config = dict(
    head_dim=32,
    d_mlp=512,
    activation='tanh_gelu',
    norm='layernorm',
    tie_embeddings=True,
    init='trunc',
    beta1=0.9,
    grad_clip=1.0,
    decay_shape='linear',
)
Each number is 500 + 25 x the weight over the matrix's rms, rounded and kept within 0 to 999. Layers, rows and columns count from 0. Numbers have three digits each.

# down: layer 3 MLP down (transposed), 512x128, rms 0.0875, rows 434-511, columns 0-63
# up: layer 3 MLP up, 512x128, rms 0.115, rows 435-511, columns 0-63
down434:494479483520528550474512436516494500518467524447486471474523450526561522495474515507556498499544476511503495494556474534488548485490453458562423512481421487483482478445476526546504543501489515
up435:507465475476472525516523508500479490505520514466486495468512488473470482533457468490524517519491520514494477445448486510538517526518506503480494518513477495494510472487504480486509451473479507
down435:491505495504478500519502498495510505438524510470517505496512511511500508511485478491496516477505507492501518511478490469522510469516501539506480508495513521491493524494495486514506487494486480
up436:502499502505502498500494487504498511504502517499497500498497507502505494505501501498493506501494501506507496501506505498501497505493500503498506497507492498496504491498501499496501500487525496
down436:499498501500499502505502502498501502497500500500498503500497499504499501499501499500499501499500506502501500500500499493489499502498499496499495498498498498501499496498500500499496501500496499
up437:530483584522551477559487553469456476460493490522460430470496472507477420480459466515420473473507539541517490528489466533497476542560474487508615469495384515519608499516487492503516441504552522
down437:570487529483495453540448480457508444386480454536477457523494437514497395485480491541421497497424570544515492529509497508554465487537543572602530438505502529502528597506519491565497543526499481
up438:538464522565464484486524521433487442481488553528508504484516463490478532504495505516458518501521510516511492526546499527472509487488514472522494553408550450515515503520493528525501515467518498
down438:511489539537482475550484498506448500512546476534450467508460510488493516495434466523457461501578530516524491489454465537564518514499535560488504445483526505496468534528501467447478507484530513
up439:499489494504506496509503500514493502487499492499508501504495504511483506494493497500506498493491491502499499488501501498495499505500503487488502498502504500502511512507494502501500494496494504
down439:498498502500500499499502498502497502501500501499500502500499500497503503500501499498499500500502504502502502499502501502502502500500498501500501499501499503500500501500501501502501497499497498
up440:504519496538535494474462569479471456523467526528483533454559439528518472514484512515501478497500504552482515495483477543531532514512476476520562477469533484502588480519480446470516465404477522
down440:530529458554458488548491499503460462507551538473542502488487505483516501493519532482539516507486513512506566495563473530514559503580561446496523484482485485484524520531515502529504484434521557
up441:500487466489505479500530505496506496507532552529480459475497483484485480544486461493527496501495525532464479464465443536500495554512553483525571501489510436503507455498503497495515486491515469
down441:500511537490524539491500483502503492503513486494524487517505492488489504488524505498511493499494513481488498494519500506489500490513493502503511537482497490512489526491510494485515485477512520
up442:469475512504492466540451519498498494455522568540490490496517460484498496521550552450486493489524502513485552467501527495455499457489512469506505490471456467525538517495485584528547432493445516
down442:487489480567493497507532481518513500492539467453445424507492501490477460526477515503551482491470531473489479496413498569503442494514475539462511488506552520557620602477494530498489482429417512
up443:524461479500502510480468534528479476536468560509481473478506463517496526508487453491456534508474510523510498497499497527449514540550484524502529527532527474470505442407512500506495504481475473
down443:516481430484508527518486446524506455486477518500499510479500436477536469446511480523515504512468505580543483503468490510519501538536494518473517526468486525460502487481559482517503492559501503
up444:470429543498458534527498502436479466500467515456466485470533492474433492538528470447512473498545544553472483514487455521532553503454546474524501531515499519484468535552430503521448465421513485
down444:485479550495545499453541419461530509465525521509515491510451446500428502479485504434490523515483521530479502511501503511489494450466488604474452492473502447471541483586560513533468461511455535
up445:482455509478551524489463467519472560502497490542466462514510499505499511525470530456483480496518528467525538502501451517467471479572476492506566517513480507492508459495496483457531490569517532
down445:449535507528473540505528436520444477517521512561536525500474513529454465501465527529517557506471535512436555477519516537483499494484486519556476540489476494537507570459494440492533459465508474
up446:527502491526516533482457436521527454499555503506507501508543510530518519520462473496532469508506539471487449449493450491579507473469509503479528515532494474424530521531573468507490503527515458
down446:468506518517488505492486464536447525468556491509532498507475489515497538462523554511515503496438521492495515520542411517540596512547480509486489467462491425495495430501506487500481488530511542
up447:494495500501495499497506508503509494502501487501501506496499498513493498497507498494496492500501494506493498499490495502501495503502499506490503505498500498504493498497500494505497495507506494
down447:502502499498499500502501500498506497500502499503503501499499498501502498497503499500500499500499500500500501500499502494500499500504503502499499502501503501497498501498499497500498500498503501
up448:502491498503509496505501496510503496501500505501502499488496507505489494510496493495499483492497491502506494497495497495493499500498499496496500503498501499503498501499497501506509497493507504
down448:497499501502498495498500500504504497503501505501499502498495502497505502495500500498499501500502505500503501497500500502501502505501496503500500499502500504500500502503500500501499497501501497
up449:491490506504501494499496503499505503502494500503501500489503504507478496506494492500495505497494488504503494501484493490500502500512502508494497487500503495507499493499491497508505507489504502
down449:503505496501503494493502495504502502501501508499491499503500500494500502496498501500501499501497503500502503499500500511502502499500498503501500496499498496501499502501500502499499502496502501
up450:540489514519517475498452556499493504508473520512526521451521477514517500507496496512503518493484493528463505489509530566490529550556541468461492524478438442504506523444495478475562489500484524
down450:448494468549510498452512489473489585474508488497459504503482567517492460500466526499433503507587494491504511515489485538444437482391458473523543451473576507526520488543505509442515542532429465
up451:531501558548531472542460483477480514491489506582497498507557452471515495500486509473438498499502494493520513527499497520464546514547494469489531520475501450506515486511478558491538426514519497
down451:491491504567518483493512469472465536484564512458450421508478507513542497518445468506547447491510458492518479520493519543511472430463486482566478527464522465499495567398512518553491512478456485
up452:496497503509501499501499499500503511503505498498499499500496503492505502498498496500498500502503497490500498497504505499507503505506506502504492503487504502507501496501496500501495499498500505
down452:501498502501496503503501502498496497499499499496500500503499502500499504502500502499500503500503499499500502497496497503501501499500503504502498499495501503502500499502499501499501500500500504
up453:495494496507504504511500502499489500504496499502507498499504510498501508508504500503499503503500492497513508500508503493496505501498504496494504496503503498501498498502501501506485507505486518
down453:495498499499498501499499497505499499503501499500491500499500503496498505500502499501500503499502498498502500501502499502505504504504500501502504499497502502500500505501500503503505501498503497
up454:482480506477504504482477556535446481524562509473487503477553523501498461493499462448509525495538551482490514470497486491521570504505527497426518487502532498480537473486480487490484427453451498
down454:504469506515475490411504476466492484464434512429550458529439459495484484527531492533472474500533497510521497484532504450454490503550468502505533508496524525507442543546498510473524431547491504
up455:515519505478477485507477510533512489508546503498514537481551515470451479514526512472518505481488494474496487459468498485596530472485549512488493526512486457481532529489535524486488461502549467
down455:506476481502478489511522500489493495475520545494531498505468470513525462539501517488458448511510489496556474521480481520458523516478485491528511467497489514513480455470556464500495506532467536
up456:534546529510514515499519479451521499530510496505508517477513435492502496504471474485499498504522481485477480539499511540540511586518529479484545479527466520492521496501518467479491543482493503
down456:523465480515460496528472499516449552477536553477499514542454487477493483527451516516514513506488476516505516509520540532512496472480491497498474502486539501504457550475478504524500528541533488
up457:470527491503459482494534487504486531484508492496481519511529468524467398488530496473453554468547510521553475507510505494504563495463504456529536497422469511474503478514534507593530507489504494
down457:426475504483508473523542482552477494427504523523576555487504483532531507525473533444472552498515516490524496525509482493508476512426509519535541500533545540508489489449495483513482537500467491
up458:500477503521502502502529489521487495474488531484504510472515491494459496536504492478494522521500513491520463461462477510522502523500513513519503508485495498492503469462485505494517491476487482
down458:508475468496494504497505508481515481517486482473484485486501516526474503487514491510499500474509510521513478491479512516470488505479512486508527518500506509498514515494494520488518509495510503
up459:501500505508496498501499504507506511499505505504503508509496504510497504494502502506501507497496505494494499508498498504509504502505503503498495491495492504499501499497497503501508497492494502
down459:503502499499498500503500501499499497501501499501503504499499502501499502502502499504500496501502501502502499501501500495497500499500501500500497500500503499499500498498499496502496502497503504
up460:527498559522484508525525519460507470546474530461515531488545471484492529542498475508457513512505495547515477492484486517509534479526504527505461553499543481479488486540505545521468522545518502
down460:550494510487511492509462520528428484475492465473498501535459491475516464532475531471574534514545495507542549500515512510512464522492513513466482455552564491521540536535532466498475506531505435
up461:489435553485513524502503514456499508539445511508467425496465484503517502501509467517510469507505526516494471496478507508466478520474522495499499511492528519471498548469484546443495555503435508
down461:585526488503528464536505471450435557539558536558522453512478530513475513475526516453488551504527490507561487477511448514477552493511497570526455460510501504476496490521520497543542445469513500
up462:499501549477512470535490473472499448463445481497458508484475484482481521516459457562436528504527549468497486522478476541493505467497509537477511555476481512473505547497566563553515566476481506
down462:456527512498557456506490446495450434526538481507533504522525524492478542497503516503457502501568511466450508472504509506515532495506510463477568519458459487444525495510536512529531532570486505
up463:507470557512519529503498484484488463502479504488487460495480516506483531505480413530479502499499536478534468484527506491507486513498504521510498498507468519493528545467499503501502512490476450
down463:539551472454511486586501501452523485524517515526539455516486519490500533476521514475505504490520535487589461453519484549439478517526516553525450455487495463494483514492561499559527477500495535
up464:507504501500502507505497496504494496501498508505505499500500507505493501510497497500503487502495500504496499508491500489497500492496498504500496495501495500506496506493500505492507507499503503
down464:498501502501502499498499497504497497497499502499500498499499499496501500495500499498498500498499502501498500501499500499497499500497496501501501498503497499499502501500499504499499500501499500
up465:528513474483589530535493525448464514464450489524483526523516453488523464525463510509450509509536502475534457527500480517503583483522458530500539485440458505495569515506555470527529537512510517
down465:478488518506475479514504490504509533541574538506546529539512475507496478527501515488478536506436467522507548491520511435468488509474482498468527464512500539507483465463504520505494473509554521
up466:500539532482485509497457486480527496497464494507496526547501497553544530505506521509484506397492488502495511557538515489507496487486474512511488498549499517500501504487504475516429497504473491
down466:509458467522499492501543505529467487492521485484539512473497538419481485483495479511501486594496407504508486479455477455509492505508530493496497505475513495502500498496501519489577513476506495
up467:501507501499495499500489498496501502500502504500502508500498501509506500497495501497500512503500510493499496506492502494507493505499499502503506503499501503496497497506502500502501493500503501
down467:500498500500502504500500501499499496498502495500504500502501502502501499502503501500498499501500500501499496502499500495495500495499503500500496503498503498498501498499500500497497503502501500
up468:501502501504500491503495488504502488495508510494502499493492503502502494498497495506499507495498495498490499502485498501500511502496496506502503503501501509507495489495498507499503502499519491
down468:499500499499500502499502505502500498497500501501502502499500496502503503500500499499498503501499507502499500501498500500496502499501500500499498496501498499500497497498500498500497502502503501
up469:532469480523511490534516463502512511487509531495467457455535472479482461535514502497501487522502544481441477449458474556531483502504511476493486504496490469507516464499510509489525497531511517
down469:480497537480514544499502482501480517515470479506506511516487503478539502474498498495466491476536478526542497504499492489515477523467450531511521481501493517536487479502531521496483458496510531
up470:500498495500504508502507504501498502500493496507494499498505498497509506496507499493500498501503497494497498503504509497497497498499497496496498503506502500492499501500504498495492497501490509
down470:498497499502499503500499500498496501499502496501501500500499497499499501496498500503502501499506499496497499501502502497501497504501500499502503502500501503500501501500499503500503499498501497
up471:531496481501550523487465523495521507522496500519504459500574520469542547488477503486542520508476514458502477492488426516512472544515526495490522550457511479488479501511464500516481534466484459
down471:495475547483508509485497428457520563493489533468557517550477507515472517492504485468503547505508494468455511488494515511480505463510462520544522494474453515514514530571500510495489512489517537
up472:497491500499505503506507491495499499496495513502497497500499502510488499507498495501510493496496493497503500490496500495493505505500503502497502508507503495508503499492500498498505499502495509
down472:498502501502501498498500496506497505504500508502503500500498501493502501496501500502501501500503506500502502500500502509501501504499497501499504497505496501502500502501501503501503500500505498
up473:484490510492487539482513450528451475490521541540523543484497486516497492525447491516495537505500487486576458472505465523531518526535511490477502548515473484475507501466498443487527492473487454
down473:481450440490470517491505483503462464487498508496519488476532524534479487470518458496502508503505482513552473507522486561529472532527522512508534480548448441506549509500483486441515456502511490
up474:579493525490526512503507539469483529486431492516439446525501512492501484512503502494487467495499513486486516505485510499575522539484534460476482435500496477499492498490501472505505552489458493
down474:458519483480478505478502467505556461511534528465481509478503517498513504497473505494497521503490524483483503509530522497522515506504520481485550471486494510541505501519469518490487492488551496
up475:509468514519484507473488506515494520554518546495513472466529495496453478527542459485514482505470525537468493474468523538465514497541510485499503534514529472514470448497480520499508508466457474
down475:484502509476526517540538537477468479457504443507478541522517519482527488503504489498498468514499521498579491509456514461496484470455490527505461497476515521498510518506534516506504537517528488
up476:502500502488490503499495500494510513496505496500494498501498493505500505494502504501500505501495505495510495499507505493499502508501498502495497503500497498501495498496500494498500492495500491
down476:501501502499501505505502501499499495498501495501506500499501504502502501501503501501500500500501500499498500503501502491494498498501503500500500504499502501497499497497501497498500500502501501
up477:520547490454467525533544525545513538524502510451529510490493491522462481517529475486470536490484490502513434492457496520516549485516535457524489552554477493521488451528500501511495495506480513
down477:444486446478545524502516510521449514513516484517489465529497501513499527492513515472481491502497534468523479546489452497509467494450506526527462496533559533483495552477481470546497508462427494
up478:501495509510500498503499499499506506504503500494499501500498506523497491504499496502496493503495495498493498503499492497504502501505498507489495491496496495501498498503499499495504500493505496
down478:503503497498501500496502501499499500496497507496498502502500500500500502503498503500500501500497502503500502501498496504494499499499501500501499497498497500499499499499499502499497502501500502
up479:500506503511498500502493510507498509500498503498501505497496503503501501501499504503493498504504501489497498502505502489505497507505506497509500503497494502501500503498502500506496491496497503
down479:500497499499500505501501500499499500502502499499496504503498502500498502500503502499501501501503500500499498502501501495501496502502504502503501501499503500499502501500498500500499502498504502
up480:496530515539532465556543471499498467474539491502487501500513485510423408502486522515457516496571508441521476497499512511514561503459494444479498515482458492483491456530553495544505524512510584
down480:502520512471489491459510430566523558483497498489537531516528519526471510536519504447459548500547520472491520524479493502517536523427477466461475510493567552479510492448481460451484525548541495
up481:538476531525461440535526498440515476469506518504496511500520464474470501514507514503498550486500506505450519545501502556526500471477577426553501536497546477512491484561512527525485503463524523
down481:474477542525473429500501454511429546464516492473475465517505496460422557512482496504503468499527500507485509541467458493529503519482525498524527485522537446507480545406582508496486482563453532
up482:483508541505545505501507462456497523500440562503513486549495490478482523570502498478492487480534503459534469480503491517530522549429548481521483470437490451520473523488481520498524542522518499
down482:467531512508452526523502486514456496472504521474521576464484499510498485518540511544468499488458510513439491488577486510473512498500489483518508467497505508501516516500441473485542468527487519
up483:466479546577538524508489467451490589507494486561470490473558470527555488479470460497435488500508501566476491508483513506513514507490493493547573462474534501458532476462434519496511482509467463
down483:486523517480484473470458562509495445450457497475457468483531439515580474539461460445523535509487472468507441509491499516491524534552495532498453565478490491543471559534544547521476572544456502
up484:508504496496495506504497503499503501497505497506493509504497499508509496504504503499502489504503499501504491507499502496500493501504496486502504508501490495499498498498505500494498495506500496
down484:501495501501497505498501503497499497497499503501500502502498505502503500499502500503501499498502500499500495503503498493493495499500500497497496504501500501496501499501499500498498498497497495
up485:487529516471496496512522505491477465514548492512522531499476431519484483507505473483444471500485499550510461506498490528517506525489504461509502503515515519518465474496521446493508492509502516
down485:499452480512500492518497461504436496483473535513515490536547506474556508507435577475526448509503503430483519538505575470507484469515480524520476552442557499499507554474463487496498484487493475
up486:488522499522498466505486545512489519476491489564431482524535495511481437508527530507508529511519529507513491510500491506483488499480513457512523466470527489516564528493527533494477449480513484
down486:510480507545474523560558525480511477474501512517518517501472450496485509445512533534470487501443507473475497462509485448542542452505478479515490455543481524480485505518517527490531498450471488
up487:529516500497506531492489514469434499467460523502502519485528433516466478514495470473475486495531514459534441524508449532557523552509482466474542473499455504468558509502478440414518501499518462
down487:495475484573466445567541449515520556491542516519530515519500470478516453516497519436487538520459512501421489491452526438503481458497533510578476495480505434512548548491452535527493523510502543
up488:504501498497500504507500491499499493504497503500497502493504501515499495501498495489501497496492501499481490506501504497495495493501493495498500502494497501494506493500495497497511501502505498
down488:499502499502499500500501500499495499499500500500506500501499501500502498496501503502499495500502506499496500502499502496496499497498500500498499498499500499500498501498500501498495501500500498
up489:524483518539495482478451486447459523485428497550507503505535448475528486502500486467465474496500492505506488538500492529490536503559495495496496530478521484502491485526474543478525465505496458
down489:530504507521528468508527465491460495475595479440430403482472483500530498504491483499531433500530460460506485521487473559471504482530504487541488493505492533532499530444515524477508500505489507
up490:480494510491474541510461435456477563475496497548453488503458468500528482548473477518482467493474522498561531511485479528476480493551516525493542468495505505521501543519475493476493528512490509
down490:486481479502504539509543465487512528442486528558506475517484495522519499487426492485538478497534538465567527555532472500463492507474481473505508463544497533485465503514504502486490494540492456
up491:509477479513568467545454503479503492449474511487458493487521503485486518528485518559504470493503517531502484482470493484524460496503473562529554457465546523515520493523541472519505474502473538
down491:494536485493476597463479548510496481510551484508471481527487552462478498497534520533536528502484516458589482505475512497577468458528545498453461551531502476448535469551464520502521475474477486
up492:504494501529538527504459488478455522498483529546499511504529449492528518489495497482482561484517497535469478505509487533545500485520501473527506539465466516479490491445459438521507463468461443
down492:516464505485483457513522500501487474534481503454523468496466514518473514524461499490498474478468505527469532510517494525475466491477536529508515464500494484516451487536539507530477514524537502
up493:500496500499499514511500509500507497510493510512496498494502507507494505497498498486495499503501488513492494513493503488503495495503502501491506507511500499498504501496499499495498509497497511
down493:497503501502499494495502497501498504503497508498499501501499497496496500490497500506502496499499504493501503496500504508500501503500499504501501499502497498500501503505501503500502504493499499
up494:515452494516479515502453494516501490502513517503523502498502497473505518532473480466505474511504513501551504450526521512562517443500538471499496562495532467464474507518533433476491536500520463
down494:495478501448483471496524511515534480534539480491536541500506539515480474502497485541462484491468540514499466509469476480502520509517511532483481464523496503455484501451534479489518470516494511
up495:584521487496525473530526501491501499515502518474512513498510471495495492538439442506477539488508494490481453506519462534544492547524519511473494537495439509493581509479547459465491522464524487
down495:488458484490521540509486465487476497463533531497540524501480500497514466486464521536483512498488484486504491521502526506535479467467490536519513522479531484504475508493468526464492515500509441
up496:524496520491467581538474505539495534576482485522493477505506499494492468501426446466500454481482540498546533527510458516510457499495530490515533480508529440486498522511477476429500481525535481
down496:539479524479479529508554507488471530552524470496510473495485493469497494481530508497526522498507532443509505492500499505502479476433523444501514488577566502473508494519480540521492474535435510
up497:553472511546516456495446506479493463448522509527475503477472500494488551510542482522519499494532517484493507489537541502508482471516563511489520500511486473503499543517531482470502499495524510
down497:441467473469489466491498465462522509498490492502480523515525480511482541459490523507488459494445546537502513513493469487474519495577505472558498518532430521472514499420479499503506549521487490
up498:486524429495527527506513480533525504513524496482486484500552531488510510514482509465522448495567530435481495468513415483541509528532548524441519521506502488494463503501509485523459465464465532
down498:531513542562493515550506455515536490537491535477475431511459485527542483461512505525430500497522530536416460500488494477447481487485480514426509538469514478497480483514516511525505442464492544
up499:516514532526498478552474480513461478469546479527523530488481427517487490490498457491529448508517496502487483522495507539514498476428521486497532483487446493520448554448512473488521488535507513
down499:549451456506531528555490452475451499514494554520522523548506508455558453487472555458469508506543492548460541522555505469528455544549525504499481557479532529542495498479459480451463485490523463
up500:503525490481494538502468512551515514468527533491470441497514476521486518566498508523537494487488514521423511462461476520518452539526487481507553469524538503554522437515492423504531522552468531
down500:555521515550464580469523541506463533531478507450467460497517504479460460473542505519539537488517550493565483496486484529566515506520522556476512468535528495464556487565487515511523529500498515
up501:498515510482539527514481493520471541498493495480489491485484481485499443542530458496452484510481525516495501530448478538461541499544471553482531520503509501488466457435515567522494549483403493
down501:477516489494519490508491482471474527428493451509487535533541502467509557482542480536562473494510506539541478471536494487440491548570541457526485515497436448504544458482506533507474528530514546
up502:530487522500498533519513539502509532488516516478490520496506508500495467526509490480448463508499499525523490451475506483540501523515523476507521471483509486418538537502473535497516479524512535
down502:509522459484508480472516481489501510511499509501495523517520508524487520502506506503461540480476522524519489482492510510492526531482502493506545485503502516477512509473476499527529470500499490
up503:502502497498496496503497503502505506501504499500506496497494500507501498488503496495499504500500502491504498499507503500501501504507492500502499495501500497500500498504501495502501500492498499
down503:499496501499498503502500502497502500499500498499502499500498499501502503498501501501500500499501499502501498498499500496496501499500500498498500500500503497498500498501498499497498500497500503
up504:539435572538490478541501528514459455532496475520483419505476418493503508458461499496435492486509527543442562521495497516450475487499488501524559485537448520488503496502552550489549463520517542
down504:527513492530448419483470403483536487454482482511546467478497461523589456475494467500502490505454494479548543461552486511512544515526513536482450473524555500546583505520507493538505489481560451
up505:494502502498504504503502497501499502509503499507505507507502498495498505499503500502502506502502502498497500500496500499497500499504504495502499503506497502507497504491504506505497496514492503
down505:500499503500498497502497499505502500505504502504502499498498504498497499499499497502500500500502499503502498501504501504507501503501501503500501501502502500499502504500500496502504502498501502
up506:500461533503523483521483499478429479514516529563508509491529424475504476521469485490488494515541489504480468454513451538533534510501548507498512520491469466456518534483514522521525494465527502
down506:440505544551495453448501488475528506433530503506527505491499490500493533512453485509493407522483422496514502492533501502473479476484531522488510477504508518529509513481489537541496485463498464
up507:506507507504491499501490494497497504502503507494507501499486505497513504504496501510500523501497511495503498502497501500502507507504498499503509502491498511496506490507496502507497502495506502
down507:500500501499501505501502504500498496499501494497500498503498503503502501504504503505496501501502498501501500503499499503496500498498498501502499496498500496501495497497500500499498499503502502
up508:530488542581494500501460499419449457515483484549502494493558474478490462487457472481492491483555506472520504490517464521513544515520522448448534471480474530568484518571466553487497450505568528
down508:512508459494512531501504484560470467522455478503500472509483521505494525507547534522495448516506492458511523479528465512467502469469462533525467491527552513522431520488515502493512479496512516
up509:518515525583532540561526513481508441554533565530485493519484443533483510518457462514490460477489490526504527484516539496506502559471534463495503433473486448459454487476502484472528510534529525
down509:506462520504518446466484517572516512462481476475484517479493477465516447484544509466526549509518530487484478524508491446466520525501493481456536509531560435512433530543480489517465519534495523
up510:515498483482494517496498506547461516478468503497503462506515492484483512515515513471546473491501508474552481549550458511509466471494543486477506466510485494541512468525465541536507441503544524
down510:506533522534511469529471500466508523452502450518514511499528485470509523450536461495500505503495514488488500486518486531547447542515514517482505550509468494510496513527516544505484520476483489
up511:468515505459568585537485499502510518516498532510480508510479424487509478543441493478441497492537488512501525489504482505489502539503490513533570476513521527481501535526481490482513497496485538
down511:513458503439476491500511459590509493535480471477476501502484519496513519438500487519547502500490503461514507469443553490528506531495496523450521543555482493532541504506529517491508517522509457